Weights of a small GPT-style language model, trained from scratch on English Wikipedia.
Size: 13 layers, width 256, 12 heads of 32, vocabulary 2048, 13M parameters.
Training: a variant of Adam for these matrices, 833M tokens, 13162 steps.
Each number is 200 + 40 x the weight over its row's rms, rounded and kept within 0 to 999. Layers, rows and columns count from 0. The size before them is the row's rms in percent of the matrix's.

# up: layer 8 MLP up, 1024x256, rms 0.127, rows 820-846, columns 0-127
# down: layer 8 MLP down (transposed), 1024x256, rms 0.127, rows 820-846, columns 0-127
up820,096,280,226,226,154,137,208,226,172,266,204,239,171,227,228,217,151,204,182,220,251,203,256,283,143,202,216,216,259,188,237,210,166,223,124,188,212,221,136,202,182,118,187,136,206,177,168,186,246,176,233,231,185,210,141,172,140,238,254,190,147,216,182,196,282,225,189,210,287,215,205,237,144,166,214,159,171,162,165,169,162,215,226,167,194,106,222,200,241,185,170,252,201,203,245,172,211,267,196,223,181,243,174,250,179,127,180,152,133,161,184,211,187,221,193,166,286,160,192,179,175,244,192,145,152,253,212,297,134
down820,093,163,232,251,204,237,194,191,172,114,166,243,223,192,198,161,240,188,227,221,204,147,220,168,206,191,234,172,212,185,240,243,181,226,189,201,235,161,256,202,195,218,224,245,148,208,205,177,184,225,162,133,172,148,236,216,205,147,191,185,150,213,253,223,191,203,199,164,208,184,178,191,244,164,132,176,116,190,186,185,191,173,200,197,221,214,202,161,200,144,223,190,351,191,259,202,233,173,172,184,230,218,240,195,232,158,170,189,224,207,194,207,270,215,200,220,124,147,263,174,172,201,299,190,227,180,169,125,248
up821,111,220,183,236,151,252,238,188,176,205,210,204,199,217,240,231,162,236,180,178,195,136,159,198,233,224,194,188,196,195,212,213,173,234,262,152,128,174,125,173,193,262,193,193,308,200,213,182,211,206,216,169,145,158,196,186,151,234,262,194,169,195,227,288,208,191,70,239,198,222,194,239,180,200,284,243,128,234,215,217,95,140,219,200,222,203,218,197,109,207,250,203,202,147,212,152,154,154,249,231,157,249,215,331,207,290,142,165,176,234,238,189,188,207,190,246,189,262,193,169,142,240,138,196,189,213,244,199,161
down821,111,216,179,196,243,177,295,155,189,191,190,176,134,185,192,216,276,170,159,170,161,201,204,230,174,253,219,181,265,241,190,263,162,241,186,168,186,200,156,227,253,128,200,195,257,221,215,181,210,271,189,137,212,173,138,194,198,209,202,187,276,203,204,195,161,239,236,208,229,176,124,236,135,207,128,267,163,200,176,160,222,169,222,186,198,157,162,199,208,213,211,213,164,300,223,171,260,200,172,163,155,252,166,191,213,171,169,149,135,194,186,177,195,187,241,241,135,161,180,204,217,236,211,174,223,149,192,211,153
up822,097,188,202,218,146,300,173,158,229,177,202,291,159,132,196,200,221,233,218,182,235,221,154,154,157,151,222,125,166,234,212,203,221,167,235,237,247,184,208,211,120,234,277,179,188,227,207,198,186,238,187,205,209,214,171,196,199,96,204,194,244,219,304,136,190,120,279,182,239,270,150,230,211,195,217,217,189,229,165,132,244,81,234,185,183,223,211,157,253,324,205,193,194,279,210,134,188,229,159,133,171,190,210,236,197,227,177,183,264,124,201,144,131,135,185,195,298,207,148,246,147,191,213,237,212,133,221,155,188
down822,087,167,200,227,184,136,188,254,170,176,158,173,200,223,240,209,193,189,184,208,144,243,153,237,197,189,238,179,185,141,146,136,218,176,156,250,165,168,144,208,167,200,126,186,229,241,207,173,231,241,195,288,199,132,180,211,255,156,180,252,177,178,135,179,207,240,173,138,156,167,240,216,171,194,199,226,224,170,200,222,133,214,175,159,265,211,160,237,208,189,210,215,198,110,184,185,210,191,167,248,271,182,255,169,207,153,215,243,300,222,295,255,269,202,208,215,184,165,226,165,226,193,186,215,242,215,183,298,215
up823,099,260,234,221,208,228,184,188,197,171,243,243,191,247,235,258,132,234,147,169,163,274,163,226,206,256,239,160,144,146,119,178,247,219,152,226,216,225,182,211,276,230,186,196,293,179,242,244,235,163,246,150,237,241,227,168,174,187,236,193,217,189,184,174,162,198,182,162,122,259,280,180,204,197,232,326,108,242,277,224,169,191,192,224,255,239,225,249,160,124,194,160,193,261,223,253,213,227,213,203,157,206,126,124,169,221,193,185,153,196,164,174,242,191,198,178,227,124,256,157,194,205,138,235,166,227,154,174,172
down823,098,160,180,285,207,159,201,214,206,173,133,220,179,211,250,169,269,287,219,176,235,208,137,165,230,167,205,205,243,217,192,230,148,246,203,156,299,168,148,192,148,223,247,223,127,233,181,164,195,184,185,272,263,191,221,181,254,185,124,185,272,227,305,193,254,246,165,151,200,135,233,244,269,263,222,209,287,210,189,238,230,183,192,199,170,133,221,227,154,207,131,254,185,159,162,191,167,211,159,262,273,191,187,196,223,258,222,183,206,261,183,306,140,213,196,233,240,166,192,208,257,172,221,193,243,175,169,235,172
up824,108,233,157,161,145,207,230,224,218,150,233,175,212,185,195,225,213,194,110,189,181,254,187,203,180,211,230,178,219,215,167,165,252,192,236,130,149,164,172,235,186,120,221,206,185,234,170,230,228,186,207,226,167,186,231,189,224,166,185,267,196,131,187,162,156,202,198,212,265,185,247,272,191,256,165,176,200,208,227,183,217,233,172,198,90,254,205,236,272,184,149,207,181,188,220,244,318,149,167,130,174,190,243,213,242,155,225,179,198,159,216,244,130,286,227,255,222,244,214,204,221,229,230,245,194,135,253,165,182
down824,113,131,218,243,161,231,179,116,259,124,130,234,203,208,125,239,173,172,173,174,274,186,149,225,148,233,216,160,117,147,153,108,193,195,167,166,169,114,233,213,210,118,148,184,159,215,196,305,231,165,217,226,192,199,142,170,291,237,225,270,216,260,227,219,234,155,191,209,182,201,251,205,227,141,230,155,172,229,207,161,197,161,177,129,207,229,195,216,215,144,268,228,140,239,245,178,242,225,245,244,179,202,277,183,183,248,230,208,184,198,152,225,159,234,207,229,235,186,166,183,210,206,206,247,196,219,201,274,152
up825,099,252,213,251,134,203,155,225,181,206,250,190,178,187,221,216,214,172,189,178,199,269,214,209,218,178,240,131,185,154,177,233,142,286,197,223,215,207,122,209,192,220,99,203,209,243,204,158,243,199,186,180,194,209,242,173,194,210,242,215,196,209,137,225,158,170,224,214,131,226,172,235,86,172,161,226,204,208,158,251,191,141,242,228,240,180,161,240,198,182,157,207,220,259,217,148,211,171,201,130,208,240,184,248,236,224,159,131,171,224,161,246,195,282,257,174,318,238,110,201,172,202,182,178,233,199,177,214,163
down825,096,218,239,198,202,209,226,219,250,210,212,258,195,137,192,282,214,213,238,234,276,175,111,190,142,133,231,222,217,215,141,181,201,255,229,271,182,192,288,266,177,187,222,205,141,191,212,230,212,169,210,227,208,203,169,221,215,196,148,205,233,186,232,266,248,162,188,250,240,197,239,145,228,176,226,203,160,190,277,200,181,200,258,93,201,235,141,137,167,228,149,174,43,171,186,218,183,242,178,220,249,243,181,231,222,205,222,243,144,177,154,210,216,155,203,264,193,236,204,221,208,220,256,208,169,198,202,255,152
up826,101,205,236,157,199,252,154,194,128,213,302,160,188,221,249,142,237,107,172,203,180,169,219,175,229,169,211,185,234,182,295,212,236,238,190,222,184,177,179,185,221,180,200,122,165,150,187,137,252,225,216,222,211,203,171,213,191,246,219,249,147,106,200,198,179,187,160,247,188,132,212,194,234,185,180,211,157,199,206,256,216,210,227,225,214,188,227,186,263,219,130,143,173,294,165,168,220,158,168,204,193,205,113,198,264,190,187,91,198,256,181,158,229,147,238,175,187,167,243,198,179,165,202,180,214,197,185,209,240
down826,098,198,248,296,227,246,173,199,217,158,157,199,227,168,173,172,146,230,202,199,200,231,199,204,208,191,223,181,233,142,106,200,210,165,258,111,253,225,140,199,158,237,165,253,204,163,276,196,192,235,236,256,170,216,149,171,264,185,249,254,227,256,206,278,160,209,197,196,238,204,217,183,205,121,184,241,226,199,225,226,242,256,198,239,238,141,132,285,174,189,174,246,173,273,208,257,146,197,199,185,145,274,241,160,238,145,204,176,194,194,190,185,200,166,190,192,234,159,243,207,193,192,151,204,189,284,228,127,172
up827,101,228,143,149,169,240,181,227,225,225,224,201,192,150,213,223,177,199,224,200,246,130,240,246,186,170,260,87,161,144,251,218,225,199,218,140,212,273,193,220,268,175,236,243,241,148,158,215,105,231,248,221,233,198,212,231,222,266,203,221,177,256,181,226,146,213,169,167,252,290,186,232,279,182,221,188,148,222,241,192,177,265,193,200,138,216,224,249,155,151,184,201,164,222,192,182,205,132,179,261,189,150,240,176,197,186,194,195,219,188,153,165,223,186,199,177,231,146,178,175,143,242,228,227,231,203,185,194,237
down827,098,208,227,241,214,276,140,139,212,236,189,146,207,179,160,207,201,169,203,139,216,240,176,207,180,135,264,241,235,176,232,210,224,154,149,233,199,172,208,219,165,136,214,129,207,133,152,192,150,192,233,164,216,184,191,204,143,208,201,213,241,170,213,165,267,241,239,263,164,192,312,261,272,285,144,239,231,194,211,200,220,188,210,152,230,135,198,199,193,317,207,259,207,129,280,151,227,163,159,189,172,155,231,228,242,176,256,197,184,175,199,166,168,163,261,215,203,230,211,176,234,211,215,178,215,316,193,203,199
up828,100,190,243,252,237,198,340,222,246,175,295,165,151,259,204,171,226,324,186,203,154,254,178,173,201,236,210,232,131,196,183,134,185,147,175,233,203,210,193,161,239,184,240,223,195,170,119,214,192,131,193,243,206,235,246,195,182,185,199,246,90,157,226,294,160,146,272,156,192,202,151,257,141,303,191,117,158,226,153,226,208,169,222,158,265,160,218,151,178,286,164,190,203,286,213,237,168,186,229,167,214,250,238,216,200,184,246,205,202,189,236,179,174,209,212,214,227,203,139,204,223,147,192,232,163,201,279,243,170
down828,094,199,163,198,132,158,194,167,242,273,119,176,245,172,225,176,183,162,121,232,169,183,155,257,237,207,208,209,261,223,197,218,192,282,185,230,245,236,115,207,192,227,212,151,265,227,285,166,171,229,237,207,185,200,201,205,251,199,144,197,300,232,137,180,219,164,163,214,234,219,277,248,222,208,207,239,262,164,224,180,265,156,245,281,253,214,194,173,265,184,176,206,194,155,136,212,172,165,163,150,249,207,105,208,167,152,199,199,183,199,193,175,243,244,197,207,186,158,212,168,148,183,187,214,148,231,129,236,177
up829,102,200,247,189,182,236,202,207,298,163,261,204,226,246,263,243,198,163,169,178,116,220,235,238,169,235,276,111,77,237,162,261,182,243,260,141,225,159,124,165,240,166,194,233,211,181,156,310,172,135,180,134,203,271,220,219,163,192,179,214,179,215,172,218,219,125,200,308,210,177,188,234,178,162,242,227,255,223,189,246,229,206,175,218,281,154,173,248,198,227,236,188,206,210,238,197,242,213,195,164,169,187,171,192,179,194,153,204,162,191,198,146,157,226,171,285,237,159,202,226,123,198,184,203,167,185,270,177,202
down829,099,164,145,136,274,156,182,181,147,192,186,162,222,179,189,159,153,198,186,151,296,157,192,107,218,187,146,279,284,211,226,233,202,189,207,200,199,152,279,220,189,256,189,261,268,199,215,253,246,231,151,229,136,188,189,192,137,222,272,210,223,127,207,250,155,138,166,194,184,163,109,265,215,152,230,213,174,203,178,252,239,208,156,201,185,206,193,205,192,238,182,205,110,157,201,173,167,180,267,252,209,230,210,218,200,266,241,173,203,268,149,246,243,197,262,227,180,124,194,215,137,140,242,275,205,168,177,219,218
up830,097,219,117,208,262,280,180,168,169,225,175,161,195,198,196,221,200,208,206,124,232,184,251,110,186,209,191,164,224,200,202,226,121,199,265,205,286,241,177,268,174,251,213,265,211,199,226,213,208,220,217,221,223,197,236,202,247,256,209,185,132,274,183,172,233,153,200,201,141,214,175,266,282,149,212,216,194,135,153,163,230,195,129,205,200,189,216,182,219,168,136,176,171,187,181,167,254,106,208,167,213,237,251,234,207,184,242,134,233,185,211,214,180,244,215,220,218,192,134,252,193,173,188,315,238,136,255,180,200
down830,093,184,238,196,150,162,251,177,209,175,212,195,229,215,250,193,244,215,121,254,196,214,213,205,291,147,242,218,238,180,124,213,310,212,149,200,117,178,226,150,252,247,193,221,245,212,223,189,176,161,188,173,200,244,188,255,195,185,232,194,226,183,270,238,206,213,178,187,268,209,290,232,142,257,152,126,206,226,285,208,130,202,209,232,150,188,156,253,173,276,248,220,300,247,200,246,219,248,234,194,211,216,193,174,108,211,182,249,194,181,140,195,224,171,137,151,190,205,223,222,196,242,168,68,209,194,165,214,234
up831,104,228,172,228,212,225,153,160,157,132,192,202,196,238,185,156,199,198,190,161,140,124,193,247,253,177,177,177,181,295,186,202,197,177,201,285,114,277,177,87,178,227,164,195,264,220,164,106,233,161,155,253,207,242,180,204,204,196,141,218,223,226,163,175,215,144,153,202,151,206,236,121,243,176,170,213,190,152,172,187,223,246,223,207,189,132,277,196,177,198,212,140,169,261,211,226,157,211,140,128,152,167,183,216,225,204,287,237,162,207,217,166,226,195,167,214,209,162,239,241,170,158,211,126,180,248,273,288,177
down831,105,216,240,199,289,233,164,187,214,251,188,161,207,147,180,220,196,207,147,178,184,238,149,205,199,197,206,219,196,217,196,242,292,237,183,181,247,206,311,259,303,201,190,249,236,155,160,251,106,180,197,196,249,189,159,147,198,184,223,175,189,233,247,182,159,213,204,173,159,135,217,213,202,210,139,155,188,230,184,184,186,216,240,189,190,205,196,235,134,296,205,234,149,236,202,139,175,210,197,188,129,264,247,161,211,129,173,167,238,155,227,247,180,318,186,197,239,232,202,305,161,151,205,161,200,167,205,184,200
up832,107,197,172,244,139,183,195,168,211,235,193,236,228,221,245,213,270,223,138,93,159,207,238,282,214,267,178,202,93,159,156,255,221,205,217,157,211,220,182,169,237,225,169,218,196,234,188,129,242,222,159,156,208,201,247,154,249,193,181,173,88,154,178,259,153,270,179,140,173,213,212,147,181,181,192,138,175,228,349,220,146,141,273,183,211,281,312,186,159,211,231,152,217,198,240,140,216,221,141,230,196,259,204,224,259,247,238,160,224,210,180,170,221,251,212,162,207,214,209,242,224,162,162,199,161,212,178,203,115
down832,117,198,175,161,193,157,241,223,169,181,224,132,217,237,179,275,162,174,203,200,193,242,177,237,226,201,192,226,186,207,214,162,203,197,197,225,150,284,215,189,225,170,229,227,155,274,153,187,256,246,178,171,246,194,250,174,208,205,219,190,150,197,168,249,237,181,186,218,212,202,184,184,179,162,212,172,196,186,199,174,200,179,201,198,204,231,184,186,248,190,184,176,0,164,260,149,187,207,182,187,179,268,212,231,184,152,204,197,162,224,260,155,233,235,190,156,202,176,278,244,249,271,216,264,209,232,169,184,168
up833,091,193,204,163,216,192,270,217,228,174,174,183,142,224,212,230,199,183,206,133,226,151,157,210,223,219,244,214,146,187,245,192,240,148,214,215,170,244,186,258,172,149,170,194,220,123,149,161,240,257,202,249,237,262,215,223,225,243,92,221,139,201,193,215,180,146,209,184,147,240,246,158,172,235,147,258,211,120,298,124,151,188,186,244,258,186,176,144,183,190,184,191,178,207,200,139,190,126,263,271,171,175,237,232,154,201,234,202,221,182,198,204,163,134,271,155,228,254,259,133,166,265,221,237,222,219,204,142,173
down833,084,228,239,273,130,253,137,184,197,175,157,259,223,169,190,140,180,157,196,262,200,255,143,202,185,257,132,144,182,168,170,207,262,259,209,243,232,215,284,183,184,227,139,147,168,193,203,169,167,199,251,158,218,193,191,130,216,178,259,207,153,205,252,201,177,261,167,231,257,132,181,217,207,214,241,231,193,206,167,291,232,158,219,171,205,246,196,236,218,151,147,245,265,136,155,223,225,282,221,165,189,152,249,148,159,196,216,220,175,276,156,255,190,236,163,158,229,171,112,209,248,158,196,210,218,178,198,247,202
up834,098,210,137,189,202,211,218,231,190,202,252,286,235,241,215,251,171,255,184,169,183,245,200,155,192,219,190,205,114,203,250,199,216,235,212,205,185,125,151,229,278,233,246,125,216,130,138,180,207,172,174,189,159,174,276,256,201,207,220,269,176,179,218,238,128,242,237,236,271,184,240,230,191,219,266,215,101,142,251,237,180,187,200,165,227,235,195,140,202,172,177,221,178,198,205,166,220,164,152,203,216,161,191,180,215,156,226,236,182,177,193,186,264,198,200,215,212,160,257,224,229,230,151,154,173,251,265,209,208
down834,104,193,155,209,178,190,173,148,184,254,190,217,155,181,229,158,196,241,153,192,244,202,260,228,195,205,175,184,227,223,187,280,192,270,228,247,215,215,222,123,168,202,131,206,166,181,336,152,182,229,192,181,185,247,211,138,156,145,238,226,182,163,227,215,195,252,144,211,131,198,142,248,179,222,221,170,156,184,251,193,243,220,218,242,207,232,77,251,193,192,155,226,237,216,130,205,208,192,190,179,139,144,211,233,240,221,185,274,228,224,194,182,196,201,104,217,213,203,184,232,98,220,198,279,190,185,237,242,171
up835,098,263,126,220,146,224,265,230,200,165,182,212,207,230,191,202,196,178,161,199,165,197,182,128,221,205,188,273,244,183,244,183,252,219,156,187,269,182,181,156,227,175,198,201,134,165,248,195,222,259,257,191,249,141,224,301,120,263,124,182,230,181,134,168,209,157,213,198,240,222,167,198,254,191,212,148,140,148,270,240,241,145,188,214,188,168,216,246,159,248,162,244,169,222,60,211,160,135,149,222,225,101,288,212,246,204,205,235,149,122,205,202,162,272,211,260,176,208,188,132,238,313,209,179,150,195,216,205,203
down835,095,165,256,227,256,155,195,173,240,309,141,183,155,192,175,208,203,171,215,224,251,210,248,182,184,228,237,181,237,241,146,219,196,253,265,220,125,232,192,182,161,245,194,207,245,233,184,224,213,153,147,173,145,247,153,200,243,172,171,199,169,226,176,164,236,153,141,160,114,221,194,261,216,115,200,181,161,281,179,267,170,189,289,276,228,212,183,174,234,194,210,134,139,177,249,225,202,169,204,185,111,143,173,199,224,235,231,125,129,185,200,206,168,119,167,234,153,134,209,223,162,165,220,215,227,145,236,235,150
up836,100,246,244,262,143,194,260,202,240,258,191,266,153,216,222,197,139,232,179,280,189,213,233,172,206,186,197,204,162,104,165,187,206,179,233,174,185,193,132,238,232,265,185,106,137,173,184,203,238,239,178,176,179,265,178,181,217,249,185,239,256,237,187,225,186,236,204,184,220,202,259,190,189,234,224,252,163,258,218,250,143,245,159,230,226,127,252,180,278,172,175,208,186,181,134,201,198,207,164,234,181,186,280,226,202,240,221,225,149,166,209,170,197,240,154,242,236,176,247,250,225,214,150,248,141,235,226,184,208
down836,102,224,185,214,208,242,124,170,144,194,209,205,216,179,206,172,221,202,193,191,257,284,173,263,187,161,150,309,237,306,322,197,184,293,258,255,219,227,201,253,174,198,214,207,161,168,226,135,142,227,229,176,230,176,229,178,210,254,297,194,233,164,246,218,207,249,247,212,199,171,113,224,185,202,234,176,196,134,215,149,229,219,174,194,132,114,209,222,164,271,206,218,150,186,199,191,220,219,201,74,223,197,173,206,224,174,206,224,160,207,181,215,227,172,119,164,170,266,197,146,184,183,205,191,207,188,172,248,267
up837,100,303,277,186,167,140,279,158,185,215,201,144,227,156,215,223,136,326,165,177,112,215,256,205,229,260,221,203,209,179,243,134,189,201,233,141,219,233,92,213,126,110,236,158,214,137,181,99,192,229,233,110,177,182,258,226,196,171,227,140,171,139,211,197,173,236,138,217,167,155,195,243,162,169,161,127,189,210,165,216,218,189,230,290,247,183,202,241,196,234,149,244,186,218,218,228,249,169,205,116,149,235,195,191,160,240,174,198,168,172,217,179,177,183,164,156,243,238,237,192,192,205,198,196,164,203,271,202,194
down837,098,152,189,216,218,210,227,232,268,186,185,205,158,260,207,146,204,106,190,234,254,266,171,171,200,171,208,99,226,184,275,192,207,252,173,271,235,139,251,239,268,251,214,159,182,163,254,252,164,245,178,232,262,238,183,198,239,208,213,246,176,245,226,201,228,215,169,134,227,290,190,206,214,174,233,273,188,115,219,217,231,176,228,168,210,199,228,204,237,153,168,166,175,223,132,196,158,163,200,217,251,228,185,243,187,179,161,207,210,203,196,173,204,233,193,255,121,224,130,248,258,176,194,186,217,212,224,213,173
up838,096,259,221,212,119,184,260,200,190,186,181,141,198,180,208,235,160,250,177,169,220,202,227,170,238,180,284,263,224,177,182,243,201,188,191,153,206,92,218,263,224,244,259,146,170,233,279,227,286,138,219,229,207,137,272,152,202,227,174,150,147,227,187,222,173,142,264,248,277,190,230,187,201,141,217,160,161,178,203,290,213,227,217,175,225,182,249,212,166,166,225,226,167,245,214,262,245,208,135,218,199,221,212,178,269,166,275,245,152,168,169,189,208,189,277,213,188,167,195,238,210,226,238,183,169,225,213,213,260
down838,098,164,191,283,190,163,188,233,185,186,216,188,156,208,184,202,207,128,204,207,211,238,238,185,186,163,260,188,187,69,219,184,231,271,200,265,167,257,175,160,213,221,176,161,193,199,190,217,159,186,231,144,187,225,190,194,200,211,159,259,241,251,256,216,134,228,217,213,184,216,119,195,245,266,211,265,210,197,256,165,155,218,204,156,221,247,103,212,150,235,207,191,290,207,195,189,172,90,317,242,208,212,240,167,229,235,192,205,210,234,185,196,251,201,110,138,145,175,164,162,204,147,192,146,236,150,243,182,209
up839,095,246,126,184,233,238,197,191,220,183,178,211,231,161,192,202,178,197,201,200,155,105,142,183,213,266,230,130,187,182,209,219,257,226,179,211,242,262,214,214,263,303,209,221,268,165,198,185,108,151,239,216,179,230,189,294,263,279,95,267,147,229,85,181,131,209,169,162,247,258,235,266,166,236,183,220,234,200,167,204,174,166,209,151,191,171,278,159,214,143,226,163,173,215,193,159,184,155,177,169,298,173,244,179,203,275,224,208,202,173,207,276,147,181,218,195,180,145,179,130,132,322,177,250,216,244,214,233,225
down839,094,188,210,198,186,173,194,216,180,244,174,238,226,156,192,235,200,164,203,233,231,292,230,138,223,189,158,222,187,224,161,229,208,153,200,179,210,185,190,222,170,82,164,187,216,254,142,229,233,224,240,219,253,165,159,143,175,203,250,157,230,194,230,169,184,191,154,236,174,109,182,162,229,245,180,193,141,186,227,280,194,194,156,272,237,206,80,261,187,265,188,199,177,202,283,168,212,206,212,209,156,220,231,199,244,150,262,143,135,191,276,200,257,270,231,208,220,241,215,191,190,163,214,262,201,177,147,275,179
up840,097,248,168,234,197,199,170,134,236,118,217,202,193,161,263,221,243,210,170,205,122,134,199,139,225,114,223,141,180,151,193,272,192,143,250,154,161,211,153,255,176,204,144,180,184,269,173,262,181,211,179,199,221,178,188,218,198,224,184,194,153,149,212,165,226,200,205,192,278,269,174,256,290,270,226,119,248,177,216,242,261,212,218,225,188,191,200,138,210,143,256,189,160,264,247,163,180,226,194,193,287,239,182,198,145,232,233,192,160,260,200,155,186,311,231,236,173,168,246,213,212,207,224,198,212,191,168,259,179
down840,097,196,202,209,215,180,239,261,202,240,194,184,174,231,203,169,185,220,252,146,190,169,128,167,199,224,186,264,205,238,220,196,218,190,298,167,202,185,144,186,174,151,123,135,238,115,159,112,242,180,155,192,163,226,239,168,220,194,155,159,246,233,225,182,194,225,209,168,218,202,242,197,234,229,187,278,178,214,252,177,187,188,238,268,192,198,230,202,180,157,213,195,331,244,197,203,225,238,224,172,78,216,135,164,226,217,267,221,218,138,195,202,305,182,167,115,204,197,115,206,167,234,211,221,206,204,152,252,160
up841,105,222,190,188,235,243,184,260,206,242,141,260,214,163,232,185,196,225,195,158,197,265,188,247,135,212,217,181,260,137,201,255,196,150,240,151,204,211,136,202,222,216,310,234,178,172,187,195,171,251,176,258,281,177,212,199,248,187,174,195,165,143,202,112,208,204,168,200,198,194,204,234,159,120,269,235,140,218,267,213,237,230,167,157,210,232,215,216,243,215,229,208,182,262,166,192,210,128,214,203,175,186,250,245,220,172,285,190,185,217,156,205,192,256,186,213,273,225,275,191,204,301,247,185,266,219,199,153,191
down841,109,231,177,149,287,181,131,244,172,154,219,175,244,152,97,146,202,158,213,133,187,183,187,213,144,234,208,190,225,281,222,166,204,228,224,128,212,216,224,260,197,247,189,138,267,265,157,231,192,123,256,226,226,193,207,205,237,173,221,221,181,175,189,163,248,240,248,194,206,149,119,167,162,265,164,212,183,195,155,187,219,174,206,170,143,90,212,220,177,313,191,216,129,214,157,220,177,148,260,187,184,135,192,147,176,259,238,236,142,242,198,190,156,205,180,178,148,156,215,230,233,131,180,203,246,187,273,276,196
up842,103,277,170,248,193,192,203,202,228,124,151,246,170,179,197,190,181,228,205,166,197,183,185,182,202,253,270,223,156,235,189,245,212,219,188,145,153,123,160,179,185,227,173,191,172,166,163,141,202,173,228,235,252,181,173,190,253,249,177,183,187,178,245,174,169,214,132,107,175,260,184,213,172,180,175,261,174,180,269,239,189,107,270,237,165,248,198,176,104,195,262,217,189,210,135,225,209,139,187,200,199,136,171,215,187,153,243,219,137,169,248,198,202,205,191,251,192,233,311,186,198,244,244,194,214,270,181,281,192
down842,097,219,220,254,196,147,175,200,149,218,222,191,221,142,142,219,222,268,163,212,132,150,233,218,168,239,135,251,252,209,160,196,222,159,165,188,176,197,188,163,175,213,196,208,220,252,189,133,225,275,206,147,219,139,159,195,205,244,180,216,192,182,135,234,195,244,186,218,180,175,162,235,209,190,193,210,195,192,206,238,170,146,233,188,161,152,164,204,214,205,122,173,132,167,225,215,182,261,276,165,162,169,187,229,257,141,205,190,183,205,239,128,215,225,249,154,251,270,189,297,213,153,170,151,243,205,186,156,252
up843,099,204,145,180,133,267,147,203,211,189,201,159,222,245,140,132,233,240,234,148,217,244,252,190,238,207,243,213,217,188,156,231,204,228,227,270,247,189,114,206,181,208,216,202,188,177,184,223,163,210,229,184,239,184,212,182,163,253,142,211,186,233,188,204,232,244,138,245,234,186,128,273,285,207,178,223,142,206,253,203,202,222,261,198,184,251,270,258,234,237,211,201,175,223,189,278,173,267,252,87,228,187,259,147,181,219,229,237,152,202,212,163,190,192,189,270,263,225,141,239,139,220,139,205,177,270,272,238,191
down843,097,207,220,229,217,162,249,240,194,206,143,224,220,222,250,99,158,186,100,189,204,133,180,195,219,261,185,164,179,211,236,227,203,214,180,135,203,174,246,218,164,200,212,283,168,233,224,195,265,246,185,307,209,219,132,196,199,193,172,246,299,173,177,162,249,165,193,159,215,179,188,163,216,156,257,292,249,166,222,149,219,297,177,202,259,123,226,183,177,183,227,210,190,241,198,209,212,158,156,227,93,207,206,176,216,98,185,170,254,208,130,222,227,172,205,169,179,181,238,195,205,223,158,99,244,151,290,165,210
up844,102,179,111,163,178,236,254,217,169,158,163,194,240,144,205,253,147,220,187,204,248,217,200,187,257,183,235,157,253,157,192,218,221,127,200,228,156,227,158,275,169,241,221,204,145,184,182,139,226,196,173,209,263,255,218,106,169,190,164,160,224,232,241,154,192,201,166,225,205,212,240,256,233,250,180,209,281,214,251,236,142,218,151,206,180,191,229,205,186,168,154,186,162,232,139,276,211,255,230,153,239,234,122,254,208,167,237,224,258,222,263,108,197,196,296,234,265,232,202,272,169,213,165,95,215,258,221,163,203
down844,100,259,183,268,200,205,143,169,223,164,290,103,266,202,158,208,196,182,207,106,174,200,242,234,106,229,214,272,195,209,310,254,230,249,212,159,216,117,261,235,173,182,186,196,277,237,191,226,163,192,212,188,133,192,207,226,116,223,200,214,156,181,243,198,225,225,185,154,191,178,222,141,159,265,162,234,206,135,169,167,206,160,193,161,184,233,175,210,135,255,232,152,214,248,189,158,222,183,175,170,195,158,166,178,174,188,195,178,177,157,195,268,157,261,220,191,217,216,205,150,253,245,247,120,232,223,202,280,241
up845,095,236,160,171,220,189,179,199,223,182,212,244,159,136,208,258,181,155,130,139,195,152,134,126,206,235,229,183,170,257,120,221,212,282,195,205,272,176,240,178,252,210,168,279,228,132,257,221,256,122,256,204,179,122,244,179,216,245,279,219,162,197,191,192,171,218,201,173,242,201,173,207,202,189,233,233,208,220,142,205,127,235,230,241,208,224,240,215,288,206,267,222,186,253,308,129,204,144,138,95,141,277,201,186,270,192,259,129,232,211,173,199,205,175,147,173,165,231,155,173,140,226,191,216,193,200,258,192,232
down845,094,160,275,159,183,181,165,162,238,199,180,227,254,243,127,178,154,210,221,254,244,210,229,200,214,207,203,235,216,167,226,202,190,219,233,259,172,252,151,196,174,217,206,218,138,184,205,173,205,206,145,157,162,175,162,238,218,190,139,187,191,248,210,175,222,125,234,179,190,218,230,173,145,229,199,237,208,207,179,252,184,188,195,232,163,242,205,140,225,278,147,163,339,169,144,182,181,254,249,223,240,235,205,187,143,166,183,271,208,109,143,245,123,186,217,163,288,188,232,270,242,195,180,213,253,189,158,211,202
up846,096,196,244,179,154,287,149,232,145,245,165,158,188,141,272,165,184,180,127,203,186,202,200,219,179,229,175,202,184,186,166,186,197,260,77,205,173,200,203,248,184,206,259,252,153,49,187,134,101,171,168,188,219,247,179,211,205,228,122,307,180,262,234,222,206,226,190,160,166,252,180,234,179,230,243,210,147,181,123,200,186,197,199,154,232,213,256,176,183,195,186,181,218,151,161,160,162,167,238,202,214,197,167,254,177,227,144,182,166,232,148,252,236,243,182,248,245,197,152,207,211,253,202,111,188,179,187,231,261
down846,092,146,200,242,227,151,209,203,224,190,291,212,288,239,185,194,254,214,247,205,171,247,209,167,238,205,246,246,236,233,225,123,203,190,277,271,169,197,259,252,211,231,208,144,203,314,212,161,305,191,224,170,195,149,229,245,201,172,201,232,173,138,173,137,205,176,218,150,191,184,191,121,243,144,190,283,217,182,235,163,162,175,162,211,196,201,206,145,251,220,213,231,272,168,220,180,235,192,112,192,204,119,44,183,208,187,207,207,278,172,218,193,191,161,179,159,165,198,222,224,201,153,182,232,186,213,221,147,169